Weights of a small transformer language model.
Architecture: rotary positions, biases, untied embeddings.
Training: a variant of SOAP for these matrices, 3425 steps.
Each number is 500 + 40 x the weight over the matrix's rms, rounded and kept within 0 to 999. Layers, rows and columns count from 0. Numbers have three digits each.

# layer 8 MLP up, 2304x576, rms 0.127, rows 976-1048, columns 192-287
571500441467442516452481489513502513484483456500497454473512507561542407477450472456499510539524501510510448531461456498562433492578476464496485495477476582493553449436445544505533483473541515482585470533487514502509540522567538510498561485521546557407468441469527448513581470541515538487
483503504478399560497490497492451530602503528567588485423473499545536452553484521495487420518413499478453461507491486578580540469453572513501534464467567540443449518449464537493540493589492484542543443510560419509555484474477483497488558574481445512507535552500530516529457564509499475512
564538519459516469538513479440518506515522512586479509474528430582500492426501438477500454504498496506553484514466514487520510546555498482555544501525542541488554495496506486513475518479506537517515433400458502564556475533478570507495501469490541468505463505506532490530488519497497434566
551426513472501478494494500491505485494498505520497568485478527514471441501496561464466535494450506554521548485492549494462504407521523488522489518497481500540516494449516545393471550471567459515505505513494501467519539499512534503512516489482449527418513477517487546421495557548515488552
508519494474474551482509597507519463532450502483566471512571455500524568558504521486520497482503480556488520499472452536548462504582483527531488484500452442450448490535535456558505476502538472556473486527499527499538543505557578482535493553524437495487484469537515596579491437476532483494
514485509491543524519509473470423545515523495487504434472508494515466482506543432562488484537511442501507593517479494520473580447553546507543550499473526491446467476526519534435480467441493547534539514518503518500569570523514484467471525580538529467497539526550443480537511538500429518519
402503488445444459484449438494459459465458516533543501522528533471466459538468496566526472449510513427413556528480520516509545535507544520559489489448490457440477529608531449536513536490444517508498529475514441547569485473486577441501536542447510499432578555467455456476543461502410497477
517529576494476515495594509511420395480497553487419496507516535566578497520504539523501503521505504440540453403474576508466518462530558486589523467550524507452477447433493516476511490515527519458560461406508481439483485488501515518533489546511469518479446440451485476498469448484516469474
530480444538515511524542525460509533561467496487467440468495454514522543462495440453574521442549488573541518469480532518499565473595564526469470510519599540515524511486445399523449518506477494599475488501495491480486511476473549565495503583520512517513536455501453556511546470486538493459
549465589492441497501475496439501431546536569489479511562504512510539582469493508511519480445488441607508478518453501507503470477507480442499573493512470497545485545490582515531565528435471497487539489518474495460453451485470469521503480545472506549508516402466449555499550540534469482490
509549499496499513453488530478516463491521464456483491533564439462539457439510500470525457535482480447545531460425446426496482435536449609494489486495491542511421385520480464558591497563444367481476386540496482485598506509488532487537519450459440551485484516515456499515441522530532551498
468476466491558542471512539440461440536507516480463499476490572458483537476550514513492515475470561479495444507456550418441579497419500503510502481518504429509487501506489481532500441534488467410514464512489495482531438509494519502564523542544550467503509430460444499496479484459528505502
479532485555495469505468576544499477452467523438461439579484573515474426416559495475441474533455533488546514486440480428565407520452515542498472460530479502502511484485417506564454446520576470415481547622496481491478506515536468518486474471520494470434495487428432520466476524614410556419
466514445451522495379462417470448474484541537487538491418424551528541485457468503560517506461534543505503464515520433503531481508530493478468506485580510456419532481561467544487418473500565427480503500426502476564537464556476534512523597544487568542565533475476541465469511590497492493510
488458494493471433523520526532463424543517490559596538546543512486451457482554491469470390492484484495531535496501519455529537516426472553532535447467517535564484533445427490458430519418457533498450493497480582513458482480498530539478507513509478515502470490565590506477528539582495663463
536537482495491524487525482495440497499467468477592538517515480568435460487514498615521544501501451475506468462464522493590570505461473514512429512441434519589490490547539513503530496531522478472475487513575525519462490493482509517578541507557515499453519541493514541519504553474544551470
510530492499505544546493518439473481497476483520520441503438523569497476496500431530546523502535490527440514478472466485520474513525440511506449442435470536609510544484527433464490527521502548495432474514496475516519483511458502554489534515516516416483486474503450551502525490554463456528
505555535486470482502519504493445550529510503459483504516495538527561461504554493525518565532464456462488533437511579503493482596508550523456568435506536549447485508478493468505490546502493483529468493439521485490575470482484536454504582545548479524451485531525501549483463538466427517547
460518532511508460528521492466533516459527498487518466506502511503520478516449424511488541421521524501536507531432454470504480542521482512498478504515495483518496472521486470435566522527487472507539499503506488474525552436544574503389501503472516518534546459537470489467504480461470428521
473517454558575537533499490523481448522540544421468480524536455487464516427485561450482470560500501551458512477527493441477508504526547537494550493477558499523445499475511456589528514583550496469457539519478467451554501564476487521552483512547557491479508504437528584483537503523509626504
515545485534539494591519557461464587487433518487512500442482576578501449550515468568492499445516511542526523502496453528488524467531467525594474455514526491467456490476516486516512531549491551482576507521541482476465512522466507499534472568489477534548481482444539520573460494517447521517
531527508462460521520532526448473474495483481473514507481511503455474491547465547547480490477501539532550482543474449437430549564532490507403457542523517463535460540449546526503413554452520490451459502536565470455435509471546465492514483528493556520451547483465575518581548479501520530486
418493478531454573410522507550450468531481583486510499551499510482522428565506540461560518553541536520538439462510499524494565520470489471478511463481442527488458554504484515517504475466446541444432500528419569507488468525517561498511579540532431539541466530528517493544501484559445489515
503485478570524476469520532532433576501514573505515467465465442452530521470504536544393510438425509483438528550542565525473415506492490470460546503456497457530499495541500474526480486502461458564482511501491499449470511599549482472454525484500496549504516497509473481571589470484512447535
482408490455525522538464543481489465488459476438427459488505425483494511512502466481490594523538471509445532448485545533496503514534494486492493509531482566514454560496519512531496490412438542486518511462543465536528545425498477524492551491531590541475535519470612489531502580509489507502
508575520443558539436529478367500472477551498515551500426474487545528502450511471474458572555491484543444425557491543438469520566513469478565483467503498548518455521474571417491455480453438585473473493526541490486596453501536454496470441487453505516442494495508461497475495473528535567442
487501500490500411493505485452493500549475534533500497486463495465549458546473501469560481518433417604471443516459529528505515511464493474527548513548502518522516474466543541566507458495440461521439525479594500462526525456524475507538569468518561493518487519459502501485568541474545490499
453435451458497474549490506516471472540487515499533467550480522496528437492459429423511535519523474491481492532563498532549444482478443526435504467503512494441554478490465474563487530483534452518488496485467472479431537534495490519467529499506417477464485490533544502505447459534471506525
485571479537470570470531537498502432493466535527490494505529489489530547533511525474546515461481441520487510488479531478530537495510538520516528479549545508476409477527543551477543358531476462534471392460494541525529492491457515555539492542506506450473477504519550526463514525410439454495
543518528414480493449472486529499506468503526515531501526509507537471478504494463516486419543551460577558437489448491519474496448447458421543450530458484522498544508494520530474558478503439522525544527548495545471543472479551458433523521538527525502479420500488524487493513507593571490433
536513554569550469512526524528482472490539523522474515477516445482491521482553542478534438458541533583518564520502559536455512450414447536435547518511400516542535428440441496503449565447494473492548515478533505540464517526528542456457497526458492444512505520516460515523511419532427460484
440418521450442494480473481653536465461525507540498528479476510453565489448494562444474478493626469543441523499561507517441536478440510510521528484478477523545490528429434529522514514520510423503394464511520547489470427555457498475458437582474514515494432492493516552520491551521474567515
379538485455517586468521509600494485480522547486475438512484489516458488479506510513483491513502523529400510505492487495479544511446450508529487493481508462517480590501542459502555488509437456542497462425509462534463473457517477526544511507460448494579570484571525500507504584486469564517
511564594542368502521511423507598449480535497499528463537549412484444471476500505401499512513521476434470501438474484506581456488577519580491495541473505471509470565508436490492444488412499510538523591481468532463564497570552486396455472425443500446466480367539496501465542499520381470454
408497472510480486394475536527548486483440499479448523526519419475528492448458482468530491568461470493460584461570491469569502518463504487460532460470470424505479472553567475487457473428566453475494535425423534421501438518489604579497535462537447571530437470523492554496471543574572542494
567403468516489403559562544481538523538412489446467491520462479468444539456406500498493486569560454499486489513526472504593476473456542508525456528516499521504474512458545509457498509574458491491513576530496489426456515501485499517524539470515526513493559531441465480515461525510544473442
512575452506467468502556510481529460488459492474480472518516495509496478571529502489493459501510470508553507517547479585482454514505527477544494515498435525496458484406483532493506503407487471481496503471520490495558515474462530594505481532439525491498539510536560430447595487498429513437
446517456536495511481520506499481505482514481567465495527458532554558461448477461494502492371370504442423461538444504490486452471502470470507547513564516469522612407453502505540531561520532466493471569474491554481460511499520485583507526482498476484567499566516557516527514460531461474525
569465550458475447473542553520489509506470532545469507522480485489511473445533480461440523458503515492517557540479478521571555480487520498441465468531482452468477615496452504488480514515488528540426523576500509454463530528506459524394462457494531500493446494484478560565555486464451515563
510550501576495501474459534577399551480516488541513544534569452501492445483568518556475474523497436565509465595524507451482428603534432437519501448571494446490472508500509474414561526476502466450479494529525479561524506513452514496421534473439453429514486492493498543520590510512431467460
441542472559563489494501476487438506477482557481453480488523453434460567490511428439541530492519601465499501527512535499501453499540557513544540548432463560450576479541404512453582506481474522435455513528525538480495487488546536487479563521503523512485523551524457495456513455479484563500
519476587476513544449511470501530512461493470445494523476538540485454511498473493437507514478551498483597509479505507464471523473472523501531409568570416460502478465477575515440521516528541586547543545540508553462454523504514505487564494510571581484441506502497498494503542485468543464518
483505484349523498508454492482505486523496573475520485542554509549485466517484548498466491513514450578457464522540490498572543486537487563541500542544501415505512488573581573561562580505502463508483552472402440469515537540496536465507487570564562537484511478469518533469534516492581487484
506496482484470509523461498525427470475538584475453528585476539449510489553523550508461470515532512511488478450501523523454500552605514507473488479508592489501500490447484540552544462505510525385467482517419537505487456539487509457508480535472475492485521538532562451477448484469488464482
492517563480486424522499505492505510474543450502577536420569505508541473486581522475434540534493520478511522528486474524483594538516523510455530441490537549469534505463531510513510473548439509547487487491565498466477488551488487502467437425422547505508610451464407513529517473527531510510
563443478467539469458536415533446461449501561506591485522528496447500484522583530469500591461512536475421432519511477420508479540490511497554405585448536599467535496486515514494407388476457556476541470460510557483468472471468473466404552528483508503552512503493555531511472454521516500478
484561463456466581491586554497494486478448516490528452490574496486518492536553501562489506527517538531512442511540529491480402492406478521437360552476510502437481501400528509510460531527491466471547530525472481482464555498465515512516524467520532560553565509544510515497499492502441469504
521610594438513553474490508536538516558467518472485504578556529515518494466543560517399450494445489476493480470475502457506570522488482506535501489538512513481396473481558508499457493569538465442459435495544491490551471436524484493549558557588509470508450477533485448514569472491634459539
510532485484539490535542520520472567507499472498490492564535422542516509500494557473478507449534503440506560531475541451593456364499500512504466516522482540529474505478480477460578482490558461489428455502546454529510444551524490437521569551503519511570507516527487557495507474518521523506
490517540461447431510539481540478521579516494524482474495493514535501468446540483553466485536437491449487414516542494542539457495448496514478466520488504483506448457607544465545524425435525483463539539490598531517480484495480526494518412500557540496522494501507522483605527505504485453451
516437495543475518497549539506511519494488579476485492434506442511463476528447499472466417477454517510530462527406463533451483619507509526510526489494474495441410478501563454481470537507539497535454571489483444469496524547497508498475526571479467457491537497497521512516503470420516572534
460560528516553514504556505416536485517572445486455493554455481468481516439485468545479517519519470535459554452525474504522439505485488544502552508491458527543534532532502489494526559491436456535497448514484534497421508537414521526522544503468562500488508473461573523455504526483497486500
504524539494455534524513574439473550480530431491446495417559506520497508498474511518481473489488519524485521513488455390531500443470490545563493413561495500515449589500510458535539540481517406458573554487496566535434498486523472540487500469454540520550458497442421567487514515500473509546
527539544464553530489568563418461497498526500467429447502524537494467485499456439510552479526539517453542432506455489453497544481469518561539486456440515540496452539490484518535556472559502442559480507471539557539528497566472456513452517431467532503495464471510492505489474532490410499472
438509541535558475525525402519484546544533463514520461488505424495508488482517506531497606517495515620516482503474480523596493494484481543484548470526514477474449486456534427475545484480533490537517520519523456469483543548528474511477505460445451515565514441469484453529513460508431519500
482471439466437499508488427535519519497563462508519414547403495512485517462509472432522454483499478511521489494465532486470500464442495561481485556448490428558544506502407510466562542516491561469425559505426476547541469474507540487520519561461497492463497519563517464453541551513523523503
458519530434483500471535528536458526494452500515500477461428478589524533487508574510579446532585467501480487514453501531515518443558515515478467519532509518492527500534524499492484525525459521527548524537441465512557473489513610526495526545480459480433518547478428500545481506558517476447
510461502466530561528471551529380465589435512543425534480499567548503508501524459496458490521500595466503490511506463554506527496410364514437514415552462607436505477538525539444480472488489470510475479507488454449487525480569499507434444503436526440486486471510454501458496487508407507492
486509516508495476490493562520485507493450481552466462576474510568549486446485504509528546541431488471487536551460511463532473526426555541449520486509478535461523563545515515479561459510517538569602476439533484477478528499493557513434468490459556420510517535468466561581483538503482532501
570481492516529507506523541511472491465502492516516480438504519578478432475472483496479501512500465500509499403463469504468568488471472508461502497447490476484517482484524522480508476448499536490513536407573479479496534496499526514483534567494500492505470448475484520545548435426567542561
551560484486437446461537588481486455556496477535421529480475535458471570504492536524513525510540593449513464499498587530484491572511442481425461501516539551530527425615440466519464446528429388507577562530515496525492498556477487524498568499512443498464507425435423534525488537498535565492
444486507524514546525452513434529513556507509516457491508496559479506523589474514468546493411499588483507382459526540442605504526536475571455495511509557507472504483411531502507492486490509538505566443504516461550512504565468526489512481517502487478515486547536456478526502509485501577539
477571472533487445525480422513466578535517453464541551466489515472541539487421506490488460479464550489477516576531499520527532449510508587519486505501486483499532621528477416502520506479529488402480535506432474425445566523519470504483474469502454440481443481447537560461501508502450499535
484496465478486482513497477502511578481489527457474528597461486488501510514499434510465588482610470480528460447472513520560557462404505486488490586565521462459395501455549513546492518481471467529572503501474575492518530491475572531435539516502501509485504550509427537522508455480459468478
447464455456493455524520516496471501541432515508420532500541502481496494507503526542412459458522584450529460473394505515541557432471489508500502476503478434451499557560508465458509562478543528583532500530427420550520518464481513550504464512525522442548513498524503534498473549492590495463
534534567450437543493476455511432548533467469530458445478431496500529490482490413499532505501497516519526544555484501469513494463546431478507444424516468486472413474531476558462520494461488519506476582522536558436441483490525467527482548524516471408414415578479499481511508443547504553517
480367534542512461503537417474438472486497585474550497487498495484606530516478426520447391472453541545473459470502514474526550503558511498489495559422456526519511493485549499508537478536452457494432457477450472560541542556568455508584448479505466473524461532531443504480465531560517608560
514497448456464463423575511482468430525504405443505440451544429561468530438480524534487534528526461582482504454536495531502428487514464534557472509466486529537451394469467466517508537458527516520511522503517585450558428498521447489550488543448458427484482482545482573507481469489550537512
484497494567532466440504462499483517527546434398454536409467515485499466470511516562509476546432476498471471518490606514472527484554472512473562559487520538555485488435509586495515549459528458509490515545452511495502557468509514471495490554483487478508472477526487568480517549548553536502
495470423517521434473565485438494531516499462471596512468514497569531485499494529548457481469530464508545487513467605555487547474522576484547443448440605489513488510497471455486484548469482505435486508535465501460450492446526504490437475536531470441455504500554488464478450524473463512503
507543484551439595526534495537478546453514481515507509457558485460494458582479510489454490499479546497420508555503474503474444477490473534472517434533426434510476544521514521491497456493493574456564497509466480432508556491500484494450457502500544511542528496529514499538503495510513466536
437551529544471469491488428537425496475463564475526517474444452465524487526552483491506498528484476459462528502573531494524504484515484467456463363440557506479584509511496459524454461482465486533576590495525498525488539583466423486461576454452532563470470502431524541449563422465459613527
425534505448487505470537513496459543539463500449502514559482442499519424429542472438538525417559523524441597490497505456502480493437463492465440408426538442585509534498436558515491522482498440540502462523457524508455497535472548450528559456468522487459454461558476531477502464494556534514
# layer 8 MLP down (transposed), 2304x576, rms 0.124, rows 976-1047, columns 192-287
468530499451526498478436470545504512506498507546505485489527542511497483467490464479506547516513495447512475534501457513529515734490527476536470531445513515514476530453533503480443499449496490488525528549517507454481394495495534484500559474532495497513486457481492538511471527482550553495
478523486504521440501542509505489486453520399478473477507442502531464502503517479518448467502471512452516495487528454516516433457492478537507484532508500475502472450523534489470502509539502606420510536507470458577544473559493461480429529595448467425539523446551456477447498465498497516565
566533574530481508493522536528391506506488511522566530454564538453524441467482490475514465509499402619520489479430417488552483455532533480519532508474458524531490498513499467469520493532480502508501553510539443535584447395528521508517500503468515467518490533507487498467519486490506483493
541472589467490490481504528445482448514403470449457439444471507475551449493553487508487474514426444516478533486489505513498558486538502525539445488481508497537533458509491518473498509485525473472592526441523520509498516493512473452462458554554531549510607534479535506481652496530504517480
454591545498494499541482549514484518519472546488560544505541485476583548456528427496469494524433512571511490477495554592502512488444558413461475502421521443454438485572500556499510469486429448490517443548495559494506494515500547512499496481477553556480594496480548460547576567479420492453
514524484480459452505493453526507440509426590470523502464470532536537456539529506518506500498527519497445490433466444535484460472532530517466532461497489440521415508462500530541543520475471463495498518522543478511529516521504506487492579459549469546480394474387495490458495488447481428477
521487492527457492448523546478526477524492502435525470491500490500539507492506528486539536480440599564435464527545401572495564526603513511525599541484558532479438556463475497454511502485492476519487544517505538506529529573543512464537532445572540477513605494496483523487538474466528512505
544440507497486465468505498538469520410588568451514504461520554403471569525523473505481508559492485519465509510498522439477537443479532468564498551458499538452481472399520508448461500525535490454453481543516540489473499441448525497476561461527472525445477571467432440589467524536501518504
494521521521495429500511568511490539545497497482487471463560448559530513397505490442490520534504551545469486510496506506508492505448498480476533495388590476532485512551484485507522523520497482569477510505574537514469473577489470561445484515490478463438529594478496501509504510503512580466
482468506506490561538479537554488456530498505542447496503501630517479480474469484486519550480464475495542518505507488586511509474470495503435490497418529513520522523502479574526471517533519507448516510489490538496509491518492524500545501486514444525506593466449545498544531500471487546528
568456494465481616513480487506520473494629463485472505480558543412527503486488503480482432479437462482433530519499549497503496489514586460541574471434503481516481500508490543496516535439533572459505446566523488518548428511511533514481530507525514570500520564484462464518447531535470510452
533468454487450415600495533486435475465479491468517473490423537527507505476548499475547401475487499483580485618461463476483486501496522562525485493494516501472508540452488553483521529510494485564552517497536449492561476503460499460429525429487500518485549490423469508521526458523431500518
551509472470478379533467513477548528442527519489525457511560452515520483500492554465488369524503559492499425459512432595475510541496530565515483491503511384510446437499477497484502483515538462422419515494487460493549579513585504474490513497535469517521431544472501585553462503504498521446
400547526476489599489428483484472439502513541484518502504510426507435547473492493439496491474442500502422453509443511483480489545465493431448585452531453430533499492393513618515466567535428519552510495488493507519621386540459507473446534493470513546445400581525502526494525478489481482512
455521504535522463585366487504422522511486483462512507526472491506471459453475458498467467463490547448497541507478526426539490472503473429460497496491474461487464476457501482492484476514558546507382465551535552496527521536496524553485529573528469528526427508452490550519482564536483528513
510484475516482545517521488516550465441531501553504527554503432531487488510499426520557515471522513471508512460398488451534527703424436463485521507530462451516525585594490516478501430572435493540513504507442465518487471553514525467560507541482542440502471511479502485452461425469573469483
496512461520583478515465515502537453565512518497444562499487584473551507480443518445505487498577486452406438509406570499452458521456392393532474488475549484493497508439425509412470516472560493523505508477478529426541444479500499444500554497454487434499488491523402501576547386432509500469
530553418523538499473536553478482487505485483484468530542566517431552475548512430476494487502477491538472536475479481483492505484496441455478518427459507512467416462456400553442544534498501379530486456500536487483502507499499516447497539481427530472416533531569491550553501537536465486526
520456461509467501494527484482399459455500478533518507469468524465437518518512549546479488601496562515555534478495537468501524544522490456464504461491458510471476515514436484433554491478538524537499492555440567470559532562535476526485483429459547460481527489538491574529505544462506496526
604509444477572521494561473505515503483459532420557445517565475518547526431551434404420579499593526558496485490549442426493435454465504473457582582466513479496487570443565540504489515531552461498509533458468521486536474566459454455530516435467485467599546519442457488466521500506522575509
459494494538522536533517509517468526541520517520472440544461524493479454497558524501448475478503540507500490505489504561563514491496559563509509493463551548478472496406519506573495456474520537478488520424547531556487451570451486502500506476451508512507527608476529509531475492511504395421
505507498478525499483504508499482497466535540461525513511519512453473426487590465522503535536529566494528455508466443570462502454539436395534477477483561489486499501504489512529502588501565485527473522520448509447512425506513465474459515541565526533490510474531460482545600539470489472453
531530467561535518548468532513546449573474424570502450527458482452450503422482515501483498404482515503523453443423526513442465495517587546469481548508502412539506451540522476476471575490501522476523477502592466441451548496520495513524502519494463490503494518423458468523496498523524434526
458500423478482525461488559485544427475529542502449541415506541535503455538464527523490500485529536497473474494452461441536492488441455460462472486536497516511494487498489428524413459429507473530543487554495495418504482524463512463443455505532410561490538484432541510525466537514541470419
475521475540522420490486523484505504526481526456470518500534486494512532580542549490592499519514521527506531478508498476453489528483523480459547463485444497489502541534491529475514539464505465493552543461513524520468554492453468530480473463483455514535521499488541424441504544511469587509
530572477495471483450483538443467498435537501544596516432467437497498552577488565508489460522501581532495464553524478560574586496565560513480517526505452431518453461406514513545488564422480520503565414488555523483470480429526540527469516523486517471498471485601503559533513512493502436528
529552471497527424435568527476511532513530550531490496512522531525482570499467568486472463473513506484506513495502487468495495536521460500524529518525494493491555438483557518468521525468483460431512489536491479528480479521542483510477460512499435475502558494539495515463511461518468496461
538509543498499473468440457516507533469530492496615450517484452497473424530555510528598472402450507527463511554531515459560541536551460614461528521486432511393463541553529502593514574526550511497465511485494512497484470477496535533503495553479479520525489541524545528555521533548529514476
497521449549451499524459548474546389467441468489539526448447508478447586457528520513538487483491432501456554432540542387517484452475442486454540452446580483540410498533481505490465484486486485439498489541425534498504475474544563531509499547558535492522462542527444528527498549490462442493
454525495445526523447501486510494485524523438536512521452494518600517521461483509534409520488429502557501462568484417519503513437509459474435480483458480481499492486538513513533500498491533514543460453530546527468450523591450494530447479507555422479507545459457528522493511525576534431496
462414562518472465475514552509481448520503526522520515567496569488518630537457513477526578456443514495537534517472478474428481380492456540464481421458483534505524530541453517492502517589434515493488502485494615521511562522512511424482397552475499479514488507541520531435548499569579458501
482449501447498511495459519514535562426535522525533451466459553488452522548491553447497462502504513512480519539519519469464524570439430568509565491521471480423507572455426461522549531435446492463469516441499566431488588520492467510485480492510533506528454525458446473557476496558496515524
484546424462468438444571532521543503557503547537535484509489496463438521511496477491505509444397528553468566543443457467445452574467460452490483445529568515521526539506516521483504488493443461577517483523565510486504482463529504472464516497499581474461472444484635539552496468541514470493
465606475560518499477476388528493481534488482501407531461483477485499511584436538542370521559519553491521477429477466595408404456476514454485477493587504488462527562523461506512560472536479599399445476488530504443539507542504482484488477427567497541556466429513471560506478579480587460507
514441487531460444497460553536571508501540489500489505494464518633543514487427507553494457555509430516510483457563469523467374445511478462538564459464499402557485577502551515528488479475449593494461518468481473549467513472470506507466543445534476487488481568530569554562565558528558579541
532483527438460511504444495545518498476487611495502534469515501549489517411478461561545547538431468504536461475524428534457541443454514540540501532532484536542483494488512480424499442515508521450507602456557502467510546499542470596501470549487437505444497531470514447493426484551526420507
522464465521505474513475499498405532596416482543443500515557531507484504432478573483469501504510506486521480488531570524448487444425496505499499549508491480457492496448489547519575515482492495498519514483493469560417530479549527503515413509582517443487519505497505446502497576550526449504
509468536459591468489517608467445512511484442520511501515425468463462458448567506471499479526547453457547557442567510513485521482548484463539587501571522541557549551449437505530497467590533568524496483579462536509469494475446454523526509488522525532578513469479484482553545448554517526400
420481467514512462479505562504493493468500563544546476435494520503499509472487510498516480501443530512567463516528463485560523566468548526483459536566556519456432528474488565538467442524498582488412473497480532543516487480546530500441491549473492468554474504543568513525530524443428427380
454582474560508496486445527534444512427493539492438543472574486504449486534490540630473577453496492512473505533513516505445519494449558445454514451554492459548516486489490532481447551451486508471481538504546522544519532461440479518509536485549535537453508431496470525521545470557500473461
507430521496450473532543520488506484431471532565562460518539482531468492500444482564445515457572504550483521510488443470476551547464489484461506514553558478484506510538477590529510521530541449505560492450490442450526521482472416509502461541536509489549443482569491550525520526507463498525
513539482503461490503488496475523419455475462483531491501504468480512589510524481480472530507466522545569501588528505552497449491595466581492495457488526559500496534465457506480498501566487501534508495450447438474480560478591481535457500491554452500508487462455453524498521537444547517475
498515442496468456528493477476473497521460536487525490497500503537507422386462456536537447530609481519480489513562582589523577463480472496498578552512516501496480500508538514531534521457483515444542552530446492509425520508468481467483452490541467474405557485444562414556513534490491525489
464471513485490349510538538480493576503498506522514540519506428477508490525507369458512492502449529510448472485512461556477550498465489536468495527462526466534586415497551495517513501431574501452438474539514428485534465510491505520490443456513538452460483484533527479553495487512527468485
481458541513479543546532520470509470474540527491545512456502501446485489463549543470456504505535458489519427512464462608475420471538440536521438509502536495492512491496486453616510489511501454495484492404481426594499566538537523590532483491458453474547439462524446571463440407533458489555
517427517510543444421514574482486449520501419476488531505451572528526490493531546590469475591501505510558514614442505643517510558499488487574495553494554564546511442463432471528577515519465459520537488473427545536413474501508510503449473469454546473458498582533435467497507497521490533463
530581500449536470494579478564601506442461479486487450504465516414498493466506458481541548567440545471472428579471487466539472459445468581495457564421533477391501519504493484547539604505499445585450537517538549524500469475488507471472502436504485575482511430503447509509520478484529527525
497470570551526558498502555454553496478468557480530442507503480492387540512560517547546467415482519484542571562484491526484526476462503445495492485459589510466505484479517523471509493552564480470518544543422472486553570531548528477498498577501579556480484492430481504415484446447497531504
486482489502546594497543572406515523463552486459514471516452486475535525517490472508445530451486549521521506609422511476417485446570471494460499494476554483414490455449474510542544490426471572467519471478510461431503448446516534524502464464554461430464561476528520462459483495462475503543
525433479428503418513485535479502427531546479540471496527501498504511478425525553527465458438457485579503539508456440499529480485501486460537521515485532462460476440495448488561502508495498441450498523497569440558493546523474472506490531383505527557447526465477481533508459569539553543508
459466502525482502552518536520574562507471571491556536427485512493502456555473482517479514467479516561531482572494487519537433574537531481511549492458452439507527495402466452437439558512477573475455517464481472511428463514512474477473506450483488559508551487544457381467479498471558509494
468525496555462487491535473545507526474518522517500489587588482558527569472566413478545484408519481484497532463491500491494503454474464530434502482472531515448539557505538472518564478485481477475479514523530496497478517483455495500434459494500578501547523498481475517453497557533461405493
548534560465513621534434501474490498494496437456449510433496475511485505504511522494509548482510450499562449479496542491523482472504534520570585539543469464498512494489454507523599516481501453527543485510419518423475554538508435573502509519525472525503525492451609485519490490565571470543
574509444429491471492499481456556502506539562507478486420527516504480467506480481536499558557490450480479451503460533481534586435486550581513482490487479436469480567489400510458531548456457536452462512510535525465468501505503446520491504463503487445566515559503386470557573487482446493467
496514380420448478422491487515595517545505493497474471499450512481443502474414473532428586507536488586479501500529515552580466503548526531507495474397494490479579475524437545522478511500468449501459479526444439506474501522585510465472445474530417485491533538513536540537516538444582594446
475495567539534518575504494461461509428454531517454609550520494578481447542502542559489425580416490497476554576469475489523505535537484493535540477466516485525479525503476500463466539497503531482505475498483562494427380517443513525521471483610464470480533532567461529491475524522490516452
504558446424495568530531466441500513532513582525550497531452491517483468534493549488440515480392488589498550462531460435520398362469523512485507500570495553488437526547530499505532491513485483571557482540507467439497558457528500510497532506531506454495463584562485573526568508446532502533
474522532465559485400527549553587450500514528518455502454504445498567531543449498487472514511524442515473508490519562549566478591470437447531515448515466471399575568458561529523465464525538448480480450477499453456467484411557561542447446460527531526487517556436578491457449467552504528443
536480461512481498451503533533473573551490513427478516567489475549523518469519508547439478458540475479461492462537572531483527504554521439573479510482475460551382517506532547444544487607530506470473586463468537534470505571481453532516522510501490457529553475537504490468452421561519466493
533361476459575502451494513470446478432489502486516519519501492470510546450492467513568506524516442422460474484504473520486490508525534477459526488522506480578513480472510553471504511535417531489523467498506491561499483524519543467445527482469499441447500510511432562533475441416531453598
503515575440539416467497494456478464449517566577476464503548450505530530565545477494499592512417552505517477509501555603485464580447488492493533434444595532448527477487482465462513540473509468458544538442453482479498423501460538484439428517553461472469517552423525513498509529496555463551
396527555517524593510519486507553510475490459528439458465596442507493446636530441405510474501455522465512439454560480527580509549537468460560537514497432518469513489455550526487571460508543459460513520503484427482441532488512492526517511526472450535484526503472370560461494472532530585477
529524481459472464519581553516467479530531479468418527510523510562470547563462493522454465488465517537513422374528449458429499465494550520513548442510525443514460479613512401482544453547505550467504472409446452499448531451535578432531502500558498431532451532564506490507518442486509608487
566516584470422557510439485510460487524565618500519535523585488447431559496471553476524533482492503503555487498523532553473509659377546534525534449470523498457442530502462473540446492545518453472539451499517493494417480495416552579567499516470476541508666537461508505477543460372535520505
490531453397436480502548509514497494593560467500484516532493439548516472474451499486554566540518522523451445517563510539453583493485492478549439499487432556553543467489509589433541474514482556443532495574507604540435555531502503479453565529469469525529560516479483462518517568465468463488
555484502551454497543490436488471480463522501524510524508498480525478531477478470555595536502509451508452531498545546478460513534377447515473528513482505554520396490560475591482471488501527534533538488492529499541564497515394481515508575524502489486455446565471496476576531549528524499577
502492503464521416476475490494482406536514491468485475428510492506467392495423468453497469490478524443525471474510485501510452560450526515451432512414461481563520501532535491515563503481478494477514508537506436594506423462522460484532583531538479539536484544477391436487524542543522442524
487511477472587443518495510480536518502506511442508455517503505493507516533466600484566442536458535571540443524471493451555494579525420540475521468535533513527445473558456543522443469505457482522507454518549512477566479446505511469495514472537503531404392523498532561454548511559552504573
521523541510497545470475480473459572520536528470582498481524470510528528533526466489520545477402531428419520446507545538532497463483485507482454518472448541528518449460492522452503520456502490545504491463481513547490530461443546445490538480450458502522507482468573507534557552578471530487
367463448504592447486469522439447432503464508443505512518451537464514513521564521516500470474514513485441426435531557494396469589534474490493486525486534468506482533482454434536464441521479509484574510465496529445546456516431550552519479490528465462515485469492562498494505484506500529490
499515563450548555510508476547550558551498533558578528434489483479539458490545497416554495505512483500432490491552475532531498617468533522490489483520511518524529501507519499487451500531474474535493537504500444492461409530475490524443481452481519509535533536398504497450515562505513582514
573430497485487379537506495478448539512456520486560474533441452481549482508485551567474502541491447495511513500458526512492527483519444502488513507535505526518527407513500540536558600512506517470532574512463465507586490484546480566559513506513550468495443546497519542413480486441487524527